Weights of a small transformer language model.
Size: 9 layers, width 160, 2 heads of 64, MLP 640 GELU, vocabulary 1024, 2.93M parameters.
Architecture: LayerNorm before each block, no position embeddings, biases, untied embeddings, ALiBi.
Training: a variant of SOAP for these matrices, 127M tokens, 1932 steps.
Each number is 128 + 32 x the weight over its row's rms, rounded and kept within 0 to 255. Layers, rows and columns count from 0. Numbers have three digits each. The size before them is the row's rms in percent of the matrix's.

# up: layer 4 MLP up, 640x160, rms 0.16, rows 627-639, columns 64-95
# down: layer 4 MLP down (transposed), 640x160, rms 0.157, rows 627-639, columns 64-95
up627 095:118104116081142138200118102135148102148140147119130103096117133128093142170052164135107135155081
down627 094:157099182105139121126151106145127135119149167109053084114185108166139141107103088144148109117135
up628 085:122135117148145122145123047093113129114118109139137151144145083053177137141145181143139152154124
down628 098:085155129155073142139179111170110086093115127130089182088092152061104120142075127179138178080210
up629 098:142136103146108089132105115122115210135129119113162125152169135108140084122140125136154178153081
down629 095:115174148170120076131120087135113114149137160095120058184152094165096132109106107090125111108116
up630 108:138089125116187087081112150099121130185182115184095067107107144149136195135101121098103146112120
down630 112:139161110125114122084108125113097138107111120169149152152105207097168046166156136137125081101088
up631 101:138168141140130073094167176138067132093151110127130059112108159110136152162133116121132163058049
down631 097:121141109159130161111165156103062055129119105160093116077141114143167175146150146155142151121096
up632 095:110172080176061157082092131109075115086141101122117096098122121175083175153123187160105157132153
down632 106:135182120102118187080097174118154200174100108107146128138205044152148176146086156101124070100093
up633 104:101106158156175101081120154148104106075143140129152135142117115064165096097135133125112150101102
down633 093:118097119105108123153129168098137145106130195137101078083108135101074077128136179162110145103093
up634 087:189092133139049153173134115090102155154162109125118115139119052148122156172112162088103141147063
down634 090:077124144195087156078123168134122114156127154160090089133111144131131097098169073103124157193220
up635 103:164076067111130176097076119129116092138115157115181087168148184123078171184057217132146116107137
down635 100:160130162158089120176122128151184117071096125119101197093064141143112080107105155115144118174122
up636 113:137159139120151108145145132147140122130093124080134180105107104230139116196095088192135142141107
down636 113:084124096165165202131110104110131088153087058123119165133144116144144160156100103137130140124197
up637 097:098086059117139126141138105144095177163074148068155089168123146148110063116153084125104102161149
down637 101:124096119112046142146078111082157160164150134112077186066125125161104121126134142133121124168114
up638 099:082109116125104133171127129122118100148142177057119127087108151125150136134095097110101154101155
down638 094:126127117138182180209172167126137124083101115130183182152135131173117152146070152074125158188115
up639 092:125122092141097105145106134108204095108105179096125110134183131174162154146133109102158094161148
down639 093:091120113118155171167140140178138155166127086126143137126109195122147086150103173089109093152148